From a checkpoint of a small transformer trained on Wikipedia.
Size: 13 layers, 78.7M parameters.
Each number is 128 + 24 x the weight over its row's rms, rounded and kept within 0 to 255. Layers, rows and columns count from 0. The size above them is the row's rms in percent of the matrix's.

# layer 2 MLP up, 2560x640, rms 0.161, rows 1393-1430, columns 480-519
size [103  86  98 100  92  95  98  86  88  68 114 110 104  85  97  85 141 107 115 123 118 115 106 100  94  97  88 114  88  87  82  96  96 101  84 100  97 102]
[[117 169 154 134 110 122 117 121 129 118 101 119 121 146 153 133 143 141 169 111 166 116 146 129 144 134 120 143 100 177 138 111 181 133 165 145  86 112 148 109]
 [ 99 178 135  89 148 161 133 137 161 141 125 114 131 149 128 136 122 128 123 138 157 134 151  79 144 138 130 152 155 178 136 136 123  98 105 129 161 120 142 136]
 [129  71 122 105 117 109 111 114  91 106 138 173  99 143 162 122 115  97 147 117 150 156 119 168 150 108  98 133 113 155  64 146  82 127 124 117 162 115 155 132]
 [127 116 147 180 124 152 149 161 129 136  82 136 135 133 145 161 122  99 109 182 139 120 133 160 137 136 122 130 120 153 132 145 119 126 155 117 126 168 119 146]
 [118 128 124  98 191  94 121 139 126 129 158 130  94 156 169 147 109  96 146 172 160 138 124 118 139 120 135 165 142 115 143 112 130 158  91 138 139 106 143 123]
 [177 115 142 152  98 140  96 106 162 115 118 107  71 163 114 117 136  89 124  99 113 134 137  78 114 140 124 130 128 138 113 196 180 119 150 117  95 129 135 184]
 [ 99 130 168 106 145 143 139 123 128 133 123 114  90  88 113 140 162 159 109 107 121 151 129 143 119 119  64 109 128 113 127 141 105  96 118 104 134 169 136 171]
 [132 109  88 144 133 124 148 144 150 158 134 137  90 103 152 110 145 148 163  99 147 137 113 167 110 132  61 128 146 104 155 117 171 147 149 114 125  98 115 125]
 [139 147 167  90 130 120 116 100 102 128 141 179 124 126 123 135 110 118 114 160 132 131 118 130 147 123  76 113 148 131 105  80 135  58 104 162 140 117 118 148]
 [135 183 104 118 130 119 121 139 112  85 112 109 113 103 146  69 110 137 168 132 109 136 171 118 101 131 104 117 148 146 118 115 147 128 135 140  88 113 141 131]
 [134 164 117  66  82 113 132 141 126 127 109 116 133 129 122 167 105 146 112 137 126  96 162 121  91 109 102 148  83 169  95 113 154 159 106  94 141 122 130 116]
 [115 104 111 152 117 144 168 112 125 123 127 159 161 162 138 125 162 160 151  79 120 129 128 132 145 142 146 124  97  99 121 122 136 140 151 139 127 106  98 129]
 [144 116 143 100 143 100 141 135 130 103 130 157 144 137 163  97  87 136 111 175 119 103 125 139 159 120 133 146 135 174  90  88 110 136  93 145 115 151  66 121]
 [123 126 147 155 127 132 119 109 131 164 146 144 134 152  88 118 151 121  84 114 135 142  86 147 152 120 165 132 111  84  82 152 111 115 139 138 131 142 165 107]
 [110 104 171 124 117 135 157  96 138 114 100 151  91 111 136 128 153 112 165 124 155 183  76 105 152  93 131 141 182 132  80 147 110  91 142  92  89 110 131 132]
 [159 144 114 117 113 135 165 126 140 133 135 123 152 143 116 118 133 106  89 128  89 122 207  92 117 126 114 145 125 111 115 128 131 117 119 142 128 156 120 126]
 [122 130 159  83  91 146 129  97 157 133 145  99 108 157 167 135 138 144 157 115 146 123 108 181 170 115 132 125 156 124 115 121  89 143 150  92 150 157 115 122]
 [125  95 152 136 184 158 109 152 139  91 123 103 130 121 118  96 163 115  97 126  70 129 160 115 135 131 156 149 123 140 121 161  91 142 141 100 129 116 141 123]
 [135 158 149 114 140 130 135  92 147  93 132 179 139 130  94 146 147 170 130  93 111 166 125  78 118 132 128  85  97 149 135 144 137  82 143 112  96  80 121 108]
 [113 107 166 171 129 106 101 153 125  91  91 134 109 134 126 136  73 151 110 115  96 117 144 164 151 118 128 154 142 118 156  92  88 125 132  78 112 114 143  80]
 [164 136 154 130 104 134 132 117 109 151 119 107 141 112 124 122 112 127 131 125 144 191 108 121 136 151  91 144 149  68 130 149 140 111 135 172 118 146 147 137]
 [117 114 146 138 106 182  97 143 107 143  77 132 147 101 147  80 131 126 111  77 118 110 155 143 111  83 134 164 124 103 153 133 155 142 129 100 144 125  97 154]
 [122 134 131 153 146 110 151 110 135  94 120 145 170 124 147 142  78 153 112  76 130 103 149 156 110 127 185 123  77 128  95 121 104 148 132 133 145 113 142 119]
 [118 126 152 112  79 145 160 133 114 146 131 138  98 148 118  90 156 149 123 115 117 155 118 135 133  97 112 115 145 110 107 136 153 116 111 107 120 131  82 131]
 [138 107 157 135 189 109 139 156 113 142  89  99 131 155  86 123 144 102 122 126 120 155 140  81 147 115 148 135 127 106 158 148 107 114 136 153  67 143 155 111]
 [152 127 107 131  87 113 146 148 108 141 107 110 128 110 137 120 167 134  97 143 142  96 116 155 142 131 156 107 111 145 151 142 120 150 159 149 137 133  80 113]
 [113 123 127 142 116 109 114 136 127 143 110 167  89 124 122 130  96  93 188 145 151 124 125  93 145 101 114 116 133 157 143 181  98 119 123 131 110 132 161 112]
 [133  95 123  84 129 112 103 120 145 112 125 166 126  89 121 143 132 148 160 116 106  88 102 145 138  89 150 120 119  72 164 131 133  98 136 123 137  91 113 136]
 [ 89 152 102 107 117 104 101 134 164  96 124 111 145 145 217 103 113 134 137 161 103  89 140 134 117 134 174 105 131 111 114 133 113 120 142 127 126  97 129 122]
 [ 95 107 145 173  74  99  93 151 124 171 136 145  91  85 151 114 117 115 133 129 117 103 110 151 149 143 138 115 108  98 142 152 123 156 116  98 119 114 125 128]
 [ 94 142 131 124  91 169 108 119 130 146 111 134 113 146 133 142 131  83  99 123 141 145 131 121 119 130 123 120 151  98 117 116 111 130 128 130 116 146 106 134]
 [141 162 134  95 124 109 140  74 135  90 131 151 158 106 146 143 118 164 125 125 138 146  88  92 108 146 120 156 161 186 111 146 139 163 163 129 126 117 140 150]
 [156 125 107 109 122 118 156 103  94 153 124 162 145 127 141 147 104  97 134 130 126 100 126  98 126 159 139  99 178 134 146  91 114  99 143 111 120 126  91 129]
 [174 125 165 112 128 128 131 157 121 139 153  94 139 110 152  79 135 135 108 130 118 195 117 128  97  83 127 172  85 148 146  89 110  84 107 122 148 136 119 161]
 [134 153  99 145 121 105 126 117 146 134 165 134 131 150 125 147 146 144 141 112 139  94 122 135 142 127 130 143 118 110 121 100 134  85 139  88 122 111 116  72]
 [135 109 162 127 181 119 110 128 141  98 121 114 105  62 142 141 184 117 126 110 122 141 139 113 121 129 129 130 165 126  85 138 124 111 121 142  86 105 138 112]
 [134  92 140 137 120 118 186 124 112  79 121  97  94 104 142 147 111 113 163 119 123  98 141 107  96 177 115 147 125 103  80  74  95  86 139 106 120 100 127 120]
 [118 166 170 112 135 124 123 125  70 130  93  83 127 110 106 114 121 134 125  97  91 126 121 156 109 158 133 158 135 153  94 114 107 143 144  82  95 116 137 163]]
# layer 2 MLP down (transposed), 2560x640, rms 0.157, rows 1393-1430, columns 480-519
size [106  92 100  97  94  96  97  86  91  75 100 111 102  81  97 106  77 103 104 109 117 108 106  97  98 100  81 113  92  88  87  97 100 101  84 104  96  99]
[[139 139  93 100 118 135 129 114 135 121 141 118 121 151 172 132 109 144  96  91 141 163 127 142 139 140 105 168 166 114 159 123 173 164 174 157 103  81 110 120]
 [ 97 139 164 112 143  92 183 146 129 122 123  97 121 140 103 162 117 133 102 153  84 165 116 125 145 123 132 138  93 180 148 128 126 100 139 150 124 139 133 119]
 [156 111 151 150 197 157 145 104  77  82 106  94 134 126 160 113 134 141 125 135 118 126 172 143 151 162 164  78 137 155  89 135 155 139 126 143 158 120 112 117]
 [139 155 110 111 117  90 157  98 175  93 130 101 168 156 107 126 133  86 123 154 113 156 143 102 125  93 135 153 121 145 150 100 157 103 108 116 108 118 149 146]
 [125  99 120 139 158 141 168 130 125 160 167 121 112 161 119 114 106 114 132 127 132 155 114 124  80 138 132 101 135 155 139 146 123 115 145 178 141 120 106 122]
 [160  93 117 122 127 146 137 153 185 104 156 116 151 123  93 112 114 155 112 173 155 129 116 137 134 134 160 124 144 127 123 115 140 127 127 164 147  78 112 128]
 [147 144 138 111 166 143 163 170  41 119 105 122 165 163 153 159 123 141 128 160 175 153 120 157 158 112 129 143 135 105  91 128 107 117 151 110 130 143 162 123]
 [142 124 140  71 105 111 146 131 145 126 138 135 152  87 105 178 196 134 123 153  93 182 114 136  98 127 128  99  97 108 131 127 152 134 126 141 126 171 131 131]
 [125 121 133 147 144 165  83 132 152 112  83  93 102 111 124 171 135 135 148 166 107 109  73 145  63 171  90 156 125 109 122 111 141 100 127 155 135 122 106 120]
 [147 110 146 109 154 108 118 153 136  92 100 115 119 120 142 131  92 116 129 115 134 117 129  88 100 101 135 111 122 165 109 108 126 139 162 124 120 137 132 106]
 [112 108 112 105  94 131 120 122 125 122 156 121 139 117 108  75 141 125 148 142 127  96 109 134 138 132  91  89 110 106 168  89  96 124 103 114  98 147 125 146]
 [117 147 108 117 115 160 146 157 120 118 144  91 133 152 104 148 137 129 128 114 105 143 130 115 125 116 144 127 107  92 108  90 134 129  58 122 117 128 103 101]
 [130 133 131 173 159 168 132 139 117 195 133 157 126 158 139 139 160 108 128 136  98  66  60 153 116  75 123 120 138 157 148  99  81 152 121 160 138 137 113  93]
 [137 125 169 118  81  94 113 122 159 123 161 138 140 144 106 124 140 173  92 110 122 140  69 126 115 156 140 126 158 131 125 127 175  87 149  89  99 103 168 135]
 [112 126 115  92 106 127 148 162 134 134 147 124 115 134 136 142 107 123 188 128 139 143 146 105 121  90 156 127 155 147  68 115 134 109 160 137 197 192 126  98]
 [159 106  99 125 126 147  92 114 122 129 160  94 125 169 141 119 165 106 108  82  92 102  80 173 125 155 110 154 165 116 140 153 130 120 123  93 171 136 146 100]
 [113  70 116 115 125 117 102 153 140 147 115 103  77 133 124 121 162 134 108 123 105  83 138  91 138 135  79 120 148 116 156 155 132 121 135 126 119 114  97  93]
 [ 77 125 129 136 120 133 112 170 174 155 112 171 108 173 129 141 124 114 110 107 140  89 120 134 118  83 148 110  79 119 110 136 138 125 126 106 136 101  73 154]
 [121 132 120 144 152 106 101 133  82 134 140 130 112 159  78 158 142 137 184 136 135  96 123 136 135 167 135 133 115 127 123 108 102 177 132 124 120 128 127 110]
 [113 135 148 161 122 118  88 155 141  95  85  92 132 115 142 131 106 130  87 128  95 150 125 106  77 133 101 128 121 132 109 116 100  87 132 136 117 117 165  96]
 [120 121 110 101 110 134  90  81 111 129 173 130 151 127 146 150 106  92 109  82 110 157  81 114 128 135 104 110 126 149 119 132 103 141 111 157 138 158 178 116]
 [132 186 106 115 114  95 131 136 135 133  87 170 146 114 182 112 146 114 135 151 101 102 150  95 121 132  95 118 163 156 145 129 156 133 117 152 109 108 117 154]
 [118 134 124 169 124 112 119 118 136 111 100 137 131 124 148 147 138 172  93 102  99 132 121 110 158 120 122  95 121 130 105 130 107 159 154 157 140 103 144 109]
 [109 127 101 114 135 131  99  94 133 100 150 176 115 154 109 116 144 140 119 131 124 134 117 168 128 142 166  69  99 143  94 126 127 164 134 141 124 119  63 103]
 [144 119 161 113 136  85 134 149 101 129  93 168 176 124  97 138  90 123 131 115  88 149 118 118 133 142 127 153 160  91 153 119 155 114 169 170 108 132 157 112]
 [122 147  84 142  77 107 149 134 110 115 123 101 131 141 126 100 135  72 140 130 159 102 137 139 128  94 129 129 152 113 143 124 146  81 114 160  81 109 108 120]
 [152 107 139  96 140 117 136 173  94 133 137 115 129 137 130 100 146 134 128 174 109 161 160  96 114 121  80  93 118 132 122 154 138 150 134 119 109 110 166 119]
 [ 96 119 109 174 111 130 153 135 148 115 139 109 130 133 145 157 113 132 110 122 133 146 115 128 162 152 149  97 118  91 139 120 119 133 135 100 125 133 152 130]
 [123  93 123  79 128 141 152  97 158 120 139 152 123 175 125 116 153 149 152 160 136 146 109 107 128 128 140 132 155  96 135 178 121 109 168 123 123 163 135 128]
 [119 100 137 153 137 141 103 118 127 147 109 154 117 100 100 108 130 139 150 107 133  96 102 131 113  83  71 131 124 114 109 145 100 164 137 113  90 117 129 109]
 [131 171 163 161 108 111 151 161 119 105 100 136  83 117 135 132 119 100 123 153 148 126  96 133 149 128 133 144 134 103 206  99 122 125 112 116 145 134 127 155]
 [145 113 119 154 120 134 161  95 123 138 125 114 116 112 152  70 149  80 104 154 153 123 174 120  93 117 146 152 113 118 118  72 114 136  91 128 150 129 123 123]
 [128 143 131 130  67 104 122 122 147 147 122 138  95 149 119 175 110 149 113 145 137 126 119 113  89 124 121 165 207 114 139 106 124 186 110 103 155 100 115  95]
 [119 160 151 132 125 115 138 112 128  88 157 137 129 115 132 168  87 102 117 127 147 117 128 132 126 113 148 160  97 165 136 133 125 106 145 107 129 120 142 141]
 [126 159  91 155 142 108 133 117 101 116 122 160  95 102 173  92 144 125 137 129 132 157 146 101  99 122  79 186 141 163 147 103 153 102 126 114 139 115  74 108]
 [151 110 119 134 102 145 113 120 131 136 121 129 172 107  81  92 133  80 108 111  71 141 126 138 153 141 108 133 155  90 107 144 124 104 118 142 119 109 128 129]
 [128 111 112 118 119 149 118 159 158 180 114 102  66 114 147 133 124 119 122 150 133 116 161 155  91 124 145 126 128 143 137  89 110 132 157 138 140  96 166 128]
 [154 138 133 132 164 113 105 133 106 127  97 127 129 129  87 112 124 107 121  70 130  80 109 124 108 134 117 116 172 172  86 128 114 108 137 130 127 100 124 163]]